{"num_hidden_layers": 8, "hidden_size": 128, "num_attention_heads": 2, "num_key_value_heads": 2, "head_dim": 64, "intermediate_size": 448, "vocab_size": 1024, "hidden_act": "tanh_gelu", "norm": "layernorm", "norm_place": "pre", "norm_eps": 1e-05, "positions": "learned", "qk_norm": false, "attn_scale": 0.125, "bias": "all", "tie_word_embeddings": false, "parallel_block": false, "init": "orth", "init_std_qkv": 0.0547, "init_std_o": 0.0, "init_std_up": 0.0547, "init_std_down": 0.0, "optimizer": "soap_variant", "learning_rate": 0.00462, "lr_mult_o": 0.857, "beta1": 0.95, "beta2": 0.99, "lr_head": 0.00603, "max_grad_norm": 0.5, "warmup_steps": 200, "schedule": "wsd", "decay_fraction": 1.0, "decay_shape": "linear", "final_lr_fraction": 0.0, "batch_tokens": 32768, "max_seq_len": 256, "doc_mask": true, "train_tokens": 144500000, "max_steps": 4410, "dataset": "wikipedia_en"}
Each number is 50 + 12 x the weight over its row's rms, rounded and kept within 0 to 99. Layers, rows and columns count from 0. The size before them is the row's rms in percent of the matrix's.

# layer 3 attention key, 128x128, rms 0.135, rows 51-105, columns 0-127
094:75 49 23 38 44 50 46 61 43 56 46 46 55 67 51 45 53 37 54 51 43 54 52 31 52 42 37 41 58 64 67 69 67 52 63 64 55 59 54 47 38 54 55 57 52 64 83 77 59 50 40 46 59 65 29 67 59 50 45 44 56 40 45 47 61 37 59 45 62 56 55 55 48 43 55 71 71 65 58 49 46 24 52 63 55 46 30 42 58 28 36 34 69 87 33 32 57 42 42 60 57 55 56 50 44 57 65 44 45 41 58 48 48 55 25 61 51 64 59 48 55 36 43 69 31 63 57 57
095:61 35 34 65 68 34 42 47 52 55 64 36 58 48 54 24 32 39 53 45 54 55 51 56 39 47 63 57 34 29 45 34 49 60 45 50 44 56 46 48 66 48 53 33 41 35 18 48 44 54 34 65 46 29 72 49 51 40 62 39 51 61 49 46 34 46 61 44 52 40 46 58 46 63 44 47 13 56 46 34 61 54 55 62 84 47 79 39 48 31 31 73 44 54 58 75 51 58 44 37 43 51 65 67 53 71 46 68 47 55 48 38 36 48 53 69 44 48 55 49 56 43 54 43 60 49 60 58
092:46 51 54 51 61 64 45 63 51 56 56 37 38 35 67 42 28 54 61 38 22 40 38 32 53 34 51 64 40 51 58 45 55 32 57 49 48 54 59 58 39 32 53 87 44 49 58 49 60 74 49 43 60 58 61 52 41 62 68 48 60 36 21 40 62 81 48 38 50 23 34 66 36 57 77 45 67 48 55 49 51 50 50 54 64 36 57 59 45 52 46 42 46 69 44 47 52 35 63 38 51 45 48 51 57 34 61 52 70 27 29 26 43 57 45 53 37 56 48 57 63 42 46 48 50 39 51 38
103:69 50 51 46 58 50 38 58 52 59 42 51 59 50 44 54 50 61 60 52 51 49 53 59 55 49 77 18 47 48 65 48 58 52 46 63 47 39 56 48 52 30 41 38 74 27 67 49 44 35 49 36 55 41 58 62 41 35 42 47 54 50 47 70 62 57 77 41 61 45 39 37 49 35 79 47 47 46 84 41 53 42 44 52 38 56 23 61 41 47 32 47 35 46 49 57 71 49 49 62 55 60 47 33 36 62 39 60 52 49 70 32 48 83 50 40 44 40 43 62 55 31 62 54 41 19 60 46
102:33 38 48 60 77 64 39 41 55 50 35 34 39 41 40 40 62 55 64 41 52 44 45 56 55 58 45 53 55 47 50 20 47 35 61 38 59 58 54 38 63 66 44 49 54 36 48 53 55 33 53 35 37 49 57 47 66 51 50 53 64 31 62 27 30 56 73 48 43 43 39 36 75 37 66 56 46 58 41 54 54 67 53 45 62 46 94 44 46 37 48 52 59 64 45 68 29 49 42 60 37 23 43 39 67 66 43 43 49 53 26 34 35 51 52 52 57 72 44 40 58 64 58 60 56 50 42 52
103:41 48 53 44 45 51 43 50 38 45 79 52 44 55 54 50 52 46 39 47 59 49 37 33 66 47 47 30 50 44 61 52 29 48 74 56 49 49 65 62 75 57 90 45 46 39 47 39 35 50 51 37 36 49 49 62 39 46 56 29 38 48 45 29 44 67 49 62 61 44 32 57 22 74 49 36 68 39 50 45 76 52 58 59 18 49 62 34 39 54 49 49 51 32 34 52 48 70 70 62 40 42 44 64 51 53 52 44 59 47 50 47 44 50 40 69 51 55 67 49 34 61 49 60 34 74 47 58
100:57 61 40 57 55 63 59 52 59 54 60 41 63 50 40 54 64 50 54 55 45 48 56 60 29 31 50 49 40 26 44 68 54 51 72 52 52 40 35 49 50 68 37 61 28 52 63 34 51 48 36 64 68 29 43 59 57 48 58 61 70 44 49 54 41 44 69 54 59 67 55 54 40 53 59 58 35 33 50 60 35 56 49 42 61 24 63 43 29 44 26 31 61 65 29 35 44 52 43 31 31 36 52 33 38 18 62 47 46 64 34 46 50 47 38 59 65 53 39 25 42 40 63 51 47 63 31 53
090:60 41 37 28 44 50 32 45 47 67 49 45 53 78 41 58 47 66 55 52 58 43 41 40 53 60 44 52 52 62 56 44 60 63 54 59 45 51 55 49 53 62 43 40 51 73 58 16 69 46 73 61 48 40 51 64 49 55 47 55 40 62 58 35 49 50 65 35 57 58 79 36 49 47 58 53 48 58 49 51 58 56 65 24 41 58 16 48 44 40 44 59 49 20 41 46 48 50 68 42 57 48 55 70 23 49 76 37 51 68 44 62 69 56 49 24 39 39 70 55 53 60 45 49 30 39 42 52
103:68 52 54 50 47 53 28 78 59 42 61 42 54 64 67 43 56 45 42 42 49 62 30 50 48 47 38 60 79 43 82 53 78 47 44 52 54 37 46 58 39 37 69 26 56 58 59 49 52 45 34 48 56 49 30 62 40 62 41 45 39 61 50 54 47 58 21 45 46 57 60 55 57 53 58 58 74 57 39 60 51 61 61 46 74 70 38 34 45 68 50 40 48 22 42 65 57 48 32 50 60 49 60 80 62 48 40 50 43 66 50 57 40 47 55 54 48 47 42 60 61 46 22 51 44 35 62 52
106:56 44 58 28 40 40 33 46 69 28 47 51 38 31 55 78 59 68 62 70 67 46 41 65 45 57 43 48 47 50 50 68 78 50 22 65 56 78 42 56 47 45 48 48 54 60 78 51 63 33 36 56 47 37 52 42 58 37 54 46 47 54 33 57 65 49 56 52 50 33 37 46 46 56 33 71 60 49 50 41 65 42 73 41 56 50 31 71 38 36 64 37 26 20 45 45 43 37 44 43 63 52 40 61 45 54 47 51 37 65 48 57 53 46 59 45 54 65 55 38 63 52 59 35 52 46 44 48
099:63 59 64 33 61 64 61 40 31 65 55 53 49 27 49 54 55 37 36 36 37 44 44 35 49 53 38 66 52 44 40 45 46 69 44 51 53 43 50 46 44 39 50 61 43 57 50 81 41 55 51 54 45 49 59 72 30 33 66 49 69 50 53 39 28 55 43 52 40 38 34 48 51 57 67 54 66 61 68 26 48 45 56 61 76 37 29 61 43 52 39 43 57 31 76 57 47 43 24 76 67 45 30 63 52 56 42 55 39 61 53 63 40 65 65 40 36 61 58 50 42 68 43 59 67 62 50 54
097:68 51 33 68 65 60 48 72 78 44 48 56 43 53 67 58 40 32 28 45 36 76 61 49 41 55 51 33 68 40 38 52 79 59 57 53 21 51 38 59 61 40 65 75 48 56 46 42 46 38 49 53 37 49 16 56 46 55 44 62 52 52 50 33 73 49 64 47 35 53 40 46 60 77 46 34 42 57 52 44 56 66 56 36 55 55 71 46 45 45 44 49 46 49 59 57 49 69 38 57 52 60 57 46 35 53 39 45 47 45 40 45 53 35 61 41 41 51 36 67 50 52 36 38 50 75 33 57
090:60 50 33 51 47 53 27 42 50 54 46 47 46 35 59 24 44 45 51 53 55 53 47 74 53 59 59 47 66 57 43 72 48 39 46 66 37 41 59 57 50 60 40 60 55 34 55 48 52 65 55 61 39 79 42 19 30 38 24 45 45 38 53 53 39 66 53 71 58 24 67 48 52 41 64 57 40 65 40 59 74 40 49 47 37 31 47 40 50 56 41 52 50 45 46 41 46 62 35 48 46 48 49 34 39 28 43 28 62 54 53 76 57 44 58 38 58 39 44 72 37 27 57 51 40 72 63 63
092:59 47 48 45 60 35 52 51 40 45 42 57 55 24 58 87 56 32 51 51 61 56 49 50 51 55 32 65 43 47 36 52 54 41 56 64 59 50 17 43 47 61 44 59 44 40 33 45 31 57 48 38 44 38 58 54 35 41 60 46 69 59 64 52 52 52 60 72 53 65 44 36 44 45 55 38 45 70 51 63 53 34 46 48 58 43 47 41 64 40 30 74 43 31 31 58 58 36 32 24 61 50 42 36 62 67 46 64 62 45 53 47 29 51 32 34 49 73 45 28 73 64 63 61 58 46 57 47
110:48 61 46 54 57 45 66 63 28 58 50 71 52 48 54 59 59 53 85 72 54 42 53 43 52 32 53 73 26 48 55 55 49 48 56 54 51 49 40 42 55 50 33 27 50 49 44 44 65 64 55 51 37 55 74 56 58 48 61 54 57 71 48 50 61 50 63 50 72 66 43 67 25 51 43 76 47 60 55 38 50 39 53 51 39 59 53 59 46 48 55 31 59 63 60 39 49 35 61 45 51 28 42 11 68 62 46 54 46 55 73 52 37 56 46 55 55 57 53 55 66 46 36 46 67 24 31 62
100:34 21 57 69 36 65 31 61 31 34 65 52 55 40 59 47 54 50 56 48 34 39 49 62 40 31 44 62 51 60 26 63 65 37 52 47 42 56 52 34 61 41 67 60 65 38 49 41 39 40 48 46 46 69 30 52 59 56 61 47 34 54 40 60 13 58 34 52 56 58 27 58 50 46 49 41 30 54 43 36 72 47 53 59 43 51 52 47 81 30 40 41 45 58 43 44 54 57 41 41 41 49 57 63 42 66 37 62 73 43 60 61 40 44 48 62 45 62 34 63 54 55 36 46 53 61 63 26
093:32 66 62 72 61 47 33 26 52 48 59 42 49 61 54 84 64 50 53 59 56 35 59 52 77 60 64 43 36 52 56 48 65 63 41 56 50 34 18 40 80 60 62 54 55 52 49 41 68 47 58 57 59 47 23 47 72 45 41 47 42 43 39 55 72 52 45 51 32 29 55 44 65 31 59 34 58 64 43 38 40 49 55 41 69 42 36 50 45 44 44 44 63 41 46 46 59 43 45 48 43 34 43 38 61 41 43 54 51 53 41 33 49 76 36 32 43 37 67 59 51 53 44 57 60 54 44 38
101:45 45 47 56 57 32 69 58 49 44 47 47 29 47 27 53 53 60 59 52 43 34 57 34 47 31 47 35 51 44 30 59 54 65 66 52 62 49 51 57 44 41 28 48 61 30 66 46 45 62 39 36 55 42 42 35 62 59 67 64 55 74 43 46 59 48 63 66 49 69 68 33 53 37 50 47 56 39 73 29 46 53 60 27 68 53 35 64 44 50 58 58 48 59 48 48 63 55 39 24 47 76 46 50 59 53 58 31 50 31 47 49 72 72 63 33 52 50 59 40 49 27 29 33 36 48 44 60
098:50 53 58 61 40 42 56 58 29 49 49 53 48 46 62 62 64 28 51 35 52 51 41 51 43 56 66 63 55 54 36 42 40 29 64 59 47 52 67 80 56 60 37 41 75 17 48 56 30 61 30 63 58 58 44 61 27 53 48 50 46 56 60 22 69 56 24 38 36 29 46 53 59 40 41 36 53 40 52 43 48 46 56 58 72 45 32 42 52 44 37 73 57 37 34 46 44 37 49 44 35 40 29 59 56 43 43 50 30 46 69 46 53 31 44 55 40 36 43 51 48 49 52 40 60 46 68 37
103:71 34 34 53 65 64 32 40 66 24 49 63 52 43 53 61 79 55 59 71 44 54 38 57 59 17 63 47 62 43 64 50 46 48 44 50 47 47 62 68 58 40 43 57 46 47 70 57 61 38 51 43 44 28 54 48 55 46 28 38 62 61 63 48 64 48 49 40 69 45 56 58 45 42 33 32 29 74 43 39 63 55 66 49 65 64 29 40 58 62 62 49 53 56 57 45 45 52 60 52 36 48 24 43 61 44 39 33 42 44 50 43 38 49 43 75 50 37 70 37 44 39 66 49 49 47 53 29
096:47 51 44 60 73 41 64 54 48 51 35 69 67 31 61 46 24 68 45 49 52 35 46 66 43 40 45 61 32 59 50 46 62 63 47 57 73 63 39 44 69 58 51 52 49 56 30 76 47 44 28 69 23 42 74 41 48 59 66 36 34 26 50 66 58 53 36 46 46 41 77 44 51 42 62 56 57 34 48 50 40 37 48 46 39 38 34 56 42 66 48 52 59 53 42 52 42 45 48 39 60 41 47 62 63 41 59 35 61 52 42 63 60 36 42 35 65 27 53 57 69 39 63 62 53 53 38 33
103:30 66 55 41 41 48 68 72 60 42 57 65 43 32 40 50 42 44 56 56 44 44 29 57 54 24 64 58 49 56 54 37 60 42 54 46 48 46 45 48 48 39 77 52 63 68 55 56 76 75 53 64 24 56 48 48 37 55 43 57 31 19 47 41 56 55 42 60 59 50 38 49 63 53 61 35 50 65 49 49 56 55 43 38 57 45 52 34 48 41 46 58 40 54 56 42 41 53 41 35 43 28 61 45 51 66 42 80 46 35 34 46 45 65 70 47 58 54 77 63 57 45 47 57 70 38 82 58
104:66 43 52 45 25 47 40 46 45 41 50 67 50 53 33 43 56 29 62 52 60 46 50 65 35 54 48 54 30 43 55 30 62 64 56 47 32 59 51 45 61 42 51 64 46 46 54 27 38 47 56 64 74 42 56 44 57 52 46 38 58 51 66 62 62 27 41 65 54 43 48 59 53 34 37 47 64 52 46 65 49 47 24 39 28 52 56 71 57 34 38 37 38 53 77 35 63 21 45 52 33 63 63 41 60 44 44 53 39 19 66 57 53 43 63 60 64 42 39 56 71 45 57 62 46 64 26 43
112:56 30 37 55 40 19 42 58 49 51 61 58 80 34 52 31 62 50 49 36 71 42 60 50 39 52 36 30 25 63 56 37 58 53 43 60 25 47 52 39 46 25 50 49 56 36 32 60 70 66 53 57 39 41 45 64 71 46 61 57 45 37 58 62 49 52 54 39 50 48 61 45 45 44 58 62 39 53 66 62 33 66 54 43 60 64 59 36 55 53 53 76 59 50 36 47 43 27 79 56 63 69 61 52 36 51 45 49 33 57 40 53 68 41 55 48 42 46 55 47 67 62 66 42 52 38 64 59
100:55 53 41 53 88 56 49 63 53 51 47 68 43 84 55 40 57 63 73 53 64 45 37 49 46 46 70 52 51 60 54 50 42 40 60 57 37 70 58 48 37 35 60 14 56 38 51 55 35 28 42 45 51 50 76 17 43 40 51 43 73 40 61 61 27 51 48 67 42 37 49 54 42 50 41 58 48 41 53 34 48 58 37 75 49 43 38 38 30 46 41 61 61 42 39 46 37 33 41 49 37 48 60 62 58 46 44 40 69 39 60 60 44 47 52 36 55 42 52 42 63 44 52 49 52 50 71 54
093:62 45 55 47 51 37 77 72 56 77 55 55 53 33 35 70 51 56 32 45 47 50 30 74 47 70 55 33 46 59 54 50 47 39 58 71 67 64 33 45 59 24 30 48 30 59 53 31 53 42 39 43 81 53 64 57 40 75 61 50 43 59 46 62 52 54 42 21 42 70 51 32 52 58 57 60 42 63 47 50 53 54 43 46 63 58 55 51 40 56 62 43 59 40 78 53 47 50 49 60 32 59 51 39 43 35 52 49 51 64 33 65 48 42 52 45 52 45 51 37 57 30 50 52 30 48 34 47
105:72 33 38 61 61 37 62 56 57 80 68 44 71 71 66 48 40 47 61 57 57 49 42 65 42 56 39 37 38 41 58 41 51 48 59 50 47 41 48 53 37 68 49 37 58 39 35 41 37 37 65 61 45 63 54 37 37 59 59 54 48 47 36 36 45 64 66 45 42 49 51 42 18 43 32 45 57 50 41 38 61 47 68 73 47 50 66 19 59 53 42 50 25 63 48 66 52 60 51 47 43 24 40 38 61 34 58 51 54 46 30 55 41 51 66 42 62 50 44 51 51 64 45 45 65 83 48 51
103:50 48 57 42 69 54 33 48 84 49 57 45 55 54 67 36 72 61 35 67 38 38 49 50 49 56 49 50 44 58 57 66 48 38 62 47 48 51 39 46 54 42 55 38 42 22 45 44 45 43 67 59 40 55 71 62 63 39 64 66 48 20 62 37 42 68 52 31 52 41 75 63 48 59 33 39 36 33 50 44 45 48 24 54 77 52 64 75 70 47 29 59 50 54 49 68 48 41 63 33 51 46 60 33 57 42 56 70 46 48 47 56 43 44 30 52 52 53 41 29 49 54 46 62 44 32 43 42
117:43 55 41 63 45 63 58 44 44 40 61 61 24 50 54 54 34 56 32 45 38 52 43 56 62 57 46 52 57 39 87 40 30 38 65 60 33 70 33 56 48 51 57 48 61 55 27 43 65 56 57 71 52 41 68 73 39 53 70 39 48 48 65 50 54 59 56 45 41 39 59 66 59 31 29 22 47 60 60 51 54 51 60 50 50 52 71 59 42 50 42 58 27 45 34 42 43 71 88 26 57 46 51 60 67 56 45 59 49 38 58 32 48 56 38 50 48 54 49 61 55 54 62 54 39 36 51 42
110:46 45 54 43 71 54 12 40 48 41 31 47 60 56 46 42 36 45 45 41 62 43 39 63 63 51 37 32 84 51 56 65 55 60 56 53 55 49 59 40 46 46 32 42 39 52 60 54 36 34 64 39 43 52 78 51 57 49 40 51 34 71 47 45 75 31 52 63 40 38 66 41 51 32 39 59 67 41 48 70 41 49 62 72 62 42 43 70 46 60 52 41 30 48 51 42 60 56 39 65 49 51 50 36 57 50 54 69 34 48 59 68 61 52 48 35 32 31 61 40 53 19 52 55 45 41 49 54
112:68 45 57 59 40 50 59 65 54 44 31 47 61 29 36 46 47 56 65 40 56 29 50 39 40 49 50 58 29 46 48 52 53 50 68 36 55 47 33 73 46 38 63 55 38 37 42 64 59 69 60 60 65 70 66 58 58 71 67 62 48 54 46 38 35 60 56 51 51 50 55 50 39 34 47 37 40 60 50 70 66 68 70 62 64 64 34 61 47 59 63 57 38 61 53 42 40 54 52 59 43 37 71 52 62 50 34 32 54 37 49 40 24 26 37 58 39 60 63 45 40 66 26 30 71 45 59 48
093:44 63 64 55 45 37 79 54 47 60 52 48 61 34 50 18 62 67 56 70 45 41 83 32 44 58 66 37 59 44 68 57 37 52 31 59 47 68 63 68 47 63 43 72 70 43 55 56 25 39 39 34 46 56 67 51 58 51 37 36 42 55 42 46 52 40 48 52 47 68 50 47 56 50 52 52 34 51 65 60 60 61 45 40 57 40 56 38 41 41 40 42 46 58 61 45 43 50 61 57 51 46 22 49 50 32 47 88 58 49 47 38 42 56 48 41 44 47 41 49 40 51 73 55 45 70 71 50
106:55 57 40 66 38 42 43 48 44 45 29 39 55 42 51 42 56 61 52 42 45 52 65 56 42 48 40 54 41 25 69 39 50 55 32 43 24 46 60 54 52 30 68 46 36 24 41 50 40 62 48 48 60 77 43 41 40 55 43 37 22 37 67 38 58 52 55 62 50 56 51 46 60 49 59 55 55 44 47 56 57 59 69 66 50 55 30 39 50 47 42 36 61 45 57 19 50 60 27 46 66 44 55 51 61 60 61 60 85 53 60 54 51 42 47 65 41 68 68 54 40 77 52 47 31 73 56 69
095:56 49 39 53 44 52 28 38 63 40 34 70 52 50 41 57 68 60 45 49 51 61 41 62 39 39 59 56 44 44 46 51 64 33 65 30 32 41 53 53 56 62 54 43 52 53 32 42 59 66 63 51 54 52 41 48 45 55 67 36 46 34 50 31 47 55 23 48 46 73 43 48 38 61 40 49 69 51 40 37 38 49 53 43 26 57 36 73 54 65 47 52 40 23 39 37 51 46 57 69 47 71 37 58 28 51 42 60 57 74 60 60 52 49 54 33 24 58 69 74 23 43 48 44 57 33 36 36
098:31 53 28 44 53 49 43 36 51 73 53 25 62 45 43 60 50 56 61 56 51 54 36 69 48 43 44 25 39 62 69 48 64 47 48 46 49 42 55 54 57 53 50 40 46 56 60 68 39 49 45 49 56 41 59 62 42 34 55 69 61 54 36 23 49 27 49 46 63 53 48 55 77 73 71 37 67 49 56 70 22 56 42 46 35 55 54 77 50 42 34 49 48 56 41 52 26 57 47 54 45 44 30 57 45 70 46 48 49 48 55 47 43 88 37 43 60 58 41 47 55 54 33 72 55 52 37 58
103:37 53 58 62 60 59 49 42 59 46 52 50 52 44 46 47 46 42 57 42 37 72 66 70 59 46 31 45 45 68 53 40 46 31 49 43 32 47 68 43 63 46 68 37 49 30 51 21 39 56 46 76 56 52 39 36 55 54 31 59 68 65 56 61 42 63 35 47 41 35 49 56 52 57 67 28 51 36 69 55 43 22 62 49 49 31 69 58 23 58 55 70 43 54 54 51 47 62 67 39 43 43 60 50 48 52 40 32 51 51 36 32 32 22 39 67 42 60 45 47 67 57 61 37 47 47 64 55
102:63 55 53 56 44 51 51 38 53 82 56 54 56 61 39 46 35 49 49 55 66 41 46 36 58 66 66 46 61 76 54 47 58 38 52 51 55 49 75 41 55 49 31 34 33 58 65 63 46 34 66 48 43 60 40 40 48 63 47 41 44 78 60 16 50 47 50 51 25 32 34 48 42 47 48 61 54 28 49 51 46 51 53 24 57 45 61 36 77 58 40 24 33 62 70 66 42 50 51 56 78 54 46 70 60 43 46 47 49 51 58 62 45 44 51 29 52 60 44 33 66 49 53 57 45 62 55 58
097:30 59 46 65 50 49 46 48 51 68 44 39 53 49 49 57 65 47 45 58 71 44 41 45 28 30 41 47 47 59 53 26 41 47 61 31 38 59 31 53 64 46 79 51 45 56 48 47 50 38 52 80 43 61 62 57 53 30 51 29 57 55 30 59 30 39 63 37 60 28 59 36 49 65 50 44 24 42 67 24 39 60 60 64 66 53 49 65 54 44 69 60 44 38 42 67 48 55 49 51 36 44 29 64 46 47 41 43 50 59 44 41 61 56 42 86 62 55 55 58 51 67 59 47 42 56 46 38
099:40 46 51 48 37 48 38 56 31 50 53 74 51 57 66 39 53 45 82 65 47 41 48 41 64 47 71 57 53 49 70 66 47 31 61 49 50 53 49 45 61 40 54 60 51 61 52 40 50 53 28 50 50 55 37 70 65 67 56 46 63 45 44 36 54 54 42 56 49 41 41 57 60 53 61 43 66 52 43 71 34 45 50 56 66 48 50 35 44 78 60 54 56 32 27 35 36 57 42 55 31 58 59 46 46 58 41 39 51 31 68 58 61 56 78 85 37 64 56 51 55 55 49 38 31 56 14 59
102:74 56 74 57 57 27 47 69 46 65 69 43 51 57 43 56 75 48 43 52 56 45 34 54 39 65 47 47 36 45 50 59 54 34 43 32 33 56 64 60 63 41 35 62 59 42 59 44 41 71 52 47 39 50 54 39 32 44 74 41 61 38 51 69 38 31 41 61 70 49 36 54 51 46 50 30 62 46 25 64 50 46 65 37 71 54 32 33 51 59 50 50 49 70 46 41 62 39 52 37 54 51 50 55 66 37 37 58 61 47 52 42 34 53 41 42 54 40 64 65 36 38 40 44 92 53 44 50
101:42 55 44 65 47 31 39 49 57 53 67 83 40 61 55 43 42 39 31 51 43 40 42 58 72 52 39 73 59 35 35 39 52 56 63 50 45 76 34 55 32 47 58 37 38 54 49 67 40 55 48 38 47 42 40 47 56 76 33 47 69 40 61 46 39 63 59 67 64 60 45 42 70 67 54 61 49 54 13 63 58 59 60 42 53 48 52 71 52 51 66 41 49 60 47 53 44 24 40 44 32 38 54 36 46 35 53 45 58 58 52 41 46 47 56 38 19 43 29 44 56 53 49 64 52 67 48 55
101:26 64 53 54 37 50 42 52 44 49 72 57 34 45 46 40 42 53 46 51 56 35 43 33 51 58 69 32 70 57 62 39 70 56 59 36 43 39 83 63 63 60 61 51 42 37 47 38 30 24 55 40 48 66 53 43 38 53 56 59 39 70 40 59 45 39 44 30 38 74 52 47 46 29 59 56 47 45 51 42 50 32 36 33 51 59 64 43 33 55 33 72 51 39 47 46 50 59 70 41 49 45 44 45 56 67 47 51 67 54 20 66 55 61 37 60 43 61 63 40 63 63 46 45 55 61 30 36
100:40 63 48 43 39 48 42 32 45 52 69 58 36 54 49 51 60 43 56 43 56 63 38 54 54 49 53 41 65 58 42 48 52 55 40 53 35 46 57 50 59 33 56 51 58 45 38 58 36 49 46 37 43 44 50 52 43 61 51 43 45 72 11 34 54 51 61 75 46 45 52 51 19 54 65 34 56 30 34 34 46 34 54 65 50 53 41 65 28 32 26 50 35 33 51 57 58 84 50 61 45 71 52 59 60 60 42 29 42 55 62 41 65 55 63 37 67 45 42 53 52 48 64 77 23 59 62 47
105:37 36 42 24 29 55 46 55 43 66 41 56 55 60 49 28 35 54 50 60 79 74 52 54 45 67 31 51 47 30 71 52 49 34 43 64 43 56 50 55 62 50 65 59 37 50 50 48 41 75 59 41 50 48 51 49 44 64 49 41 56 47 59 59 48 64 23 39 77 67 69 33 63 47 37 71 54 46 37 37 36 35 34 43 42 46 26 30 57 23 44 68 58 43 64 58 45 63 50 33 49 43 55 58 43 48 58 43 43 48 66 63 53 44 39 57 50 47 60 34 40 42 37 60 48 39 67 47
100:60 53 54 24 41 41 53 36 62 37 63 54 47 72 30 61 55 66 46 57 50 49 72 68 34 67 56 42 55 47 61 46 49 49 45 52 56 31 35 40 44 54 33 51 48 39 46 50 39 48 27 55 53 35 60 49 49 64 75 58 58 65 37 53 48 53 55 59 51 69 72 55 64 68 73 31 40 38 37 78 66 65 57 62 56 35 59 45 33 30 78 56 51 39 41 62 48 45 50 68 74 58 34 45 66 39 58 41 50 37 62 51 46 43 57 43 58 55 46 52 60 58 63 60 31 32 53 53
100:83 58 56 47 53 54 51 79 44 54 51 50 56 57 54 50 51 49 56 60 49 45 62 32 61 45 44 51 25 50 73 59 76 43 46 43 62 62 48 46 35 67 49 49 55 55 33 38 47 49 64 42 48 78 52 52 45 46 64 70 51 41 47 50 50 35 48 34 49 62 47 74 74 41 49 64 59 60 38 38 56 81 62 34 32 39 20 39 45 55 65 55 58 65 48 50 38 50 47 43 37 61 54 28 71 50 50 45 65 37 46 39 55 42 66 49 51 71 48 59 52 27 49 51 64 35 71 47
100:31 59 55 59 72 46 38 67 41 48 48 54 66 59 42 43 62 31 52 47 74 24 43 48 41 57 55 52 41 52 58 55 40 44 42 54 46 60 60 51 78 54 71 62 50 41 38 47 51 61 57 58 46 44 61 32 53 39 45 34 49 50 69 48 44 58 40 40 54 46 42 68 49 73 44 26 67 52 46 53 56 62 63 29 39 72 73 39 58 69 56 49 57 38 27 56 53 69 53 34 54 33 51 46 43 63 80 56 26 68 50 48 46 50 70 57 23 70 42 55 47 53 53 52 60 38 63 46
096:43 53 44 55 48 41 30 50 68 62 29 51 48 56 52 59 37 59 39 52 56 55 61 22 29 53 58 46 52 64 49 59 57 40 30 49 31 64 75 60 58 64 57 47 48 51 37 32 51 21 45 32 44 36 31 66 60 72 57 39 64 38 47 63 47 23 52 51 42 47 62 47 54 34 24 39 44 49 40 45 53 53 51 42 45 68 47 59 47 45 63 63 30 26 34 55 47 17 47 54 47 61 81 50 48 60 47 40 49 50 42 50 24 53 65 57 59 43 48 53 63 50 44 44 48 61 44 70
105:27 58 47 62 44 56 45 29 51 44 62 41 36 53 42 59 45 48 53 34 51 64 55 59 62 63 38 58 52 53 50 47 36 29 53 29 56 62 71 61 30 37 35 63 52 33 50 37 33 52 49 41 49 46 62 71 49 25 58 62 54 44 40 71 64 76 36 70 35 58 55 52 49 42 55 63 47 60 45 58 52 60 84 70 49 64 53 55 56 55 34 47 33 39 52 57 71 54 51 41 48 49 57 58 56 38 42 43 82 71 40 45 57 64 68 49 35 53 59 60 55 62 60 43 58 50 19 45
107:61 56 47 25 27 48 61 63 64 63 48 75 70 51 45 50 58 55 58 38 48 67 49 62 51 61 55 54 45 61 24 37 39 69 21 47 50 25 52 47 51 56 48 41 48 42 42 66 38 30 67 44 56 54 55 69 56 46 50 49 39 55 42 55 47 31 45 51 65 58 52 42 57 52 28 67 48 45 52 40 56 56 48 51 47 40 39 63 48 52 29 32 32 45 50 51 48 54 42 49 64 66 52 65 61 35 43 38 27 44 29 52 66 78 58 31 29 38 50 48 41 21 52 30 43 67 47 58
108:47 47 65 63 41 50 24 19 79 66 46 55 34 41 39 46 55 43 33 68 61 49 55 40 36 61 68 64 60 45 57 36 41 43 38 66 47 24 59 59 74 34 37 61 51 64 58 61 26 34 53 39 47 65 38 64 40 46 59 44 52 64 57 59 74 48 54 60 53 51 50 43 61 61 41 55 59 59 67 51 68 38 43 32 40 48 37 59 43 48 43 56 27 36 33 52 44 69 46 42 54 35 48 42 41 68 45 53 53 59 56 68 56 50 47 64 57 54 61 56 46 26 60 56 35 62 30 50
096:37 22 50 27 39 71 62 38 55 47 52 47 37 33 41 44 39 41 50 49 56 63 36 52 49 60 44 44 34 44 58 60 54 55 38 41 38 49 69 38 52 53 50 50 71 62 51 57 63 76 46 47 30 59 56 42 62 46 24 39 62 55 44 39 42 50 60 27 51 46 56 45 51 38 57 51 42 46 51 61 86 49 40 41 51 55 64 65 33 33 30 76 42 38 67 57 38 49 51 52 68 46 44 76 44 52 42 45 55 51 69 58 60 57 43 44 47 55 63 50 65 52 62 23 31 78 39 42
108:43 41 37 31 29 67 75 57 42 68 31 40 51 46 50 42 66 43 42 61 44 39 39 28 62 68 49 60 57 44 27 51 49 57 46 50 39 53 48 62 35 29 69 55 55 28 24 64 29 52 43 49 53 57 41 48 62 17 68 39 55 35 70 40 57 41 41 43 43 35 50 57 49 38 59 34 54 37 43 47 34 48 28 60 45 51 54 45 49 63 41 58 49 51 58 34 47 52 44 46 52 46 70 44 67 37 54 56 57 50 36 48 48 55 70 69 65 57 60 38 29 31 43 62 70 42 52 33
109:45 46 50 78 51 63 47 48 39 54 44 48 40 52 50 47 47 33 48 36 53 45 71 51 56 60 52 61 60 50 58 60 24 47 45 49 20 59 54 34 84 75 68 55 45 52 52 46 70 44 54 41 37 51 68 57 37 72 45 52 57 37 51 57 52 45 78 57 53 19 34 25 45 50 55 32 65 51 54 57 32 62 54 46 45 52 65 55 60 53 46 68 44 31 44 49 27 70 34 68 39 46 45 60 63 40 48 54 55 40 32 28 49 38 59 64 36 43 61 52 37 56 36 53 45 57 43 37
103:50 61 66 34 60 49 35 40 57 58 72 61 34 58 47 49 59 44 16 47 60 49 54 55 49 66 67 51 71 41 48 41 52 52 59 48 79 54 57 47 65 50 45 66 57 34 63 58 48 44 76 48 38 53 61 73 55 54 46 58 62 59 42 62 45 51 41 47 39 33 56 55 40 43 47 42 60 58 39 44 44 64 47 43 49 47 39 44 39 46 45 64 42 43 57 25 50 57 35 49 29 57 48 71 51 65 73 55 35 58 58 53 42 39 46 52 61 50 59 69 77 89 45 55 34 47 21 65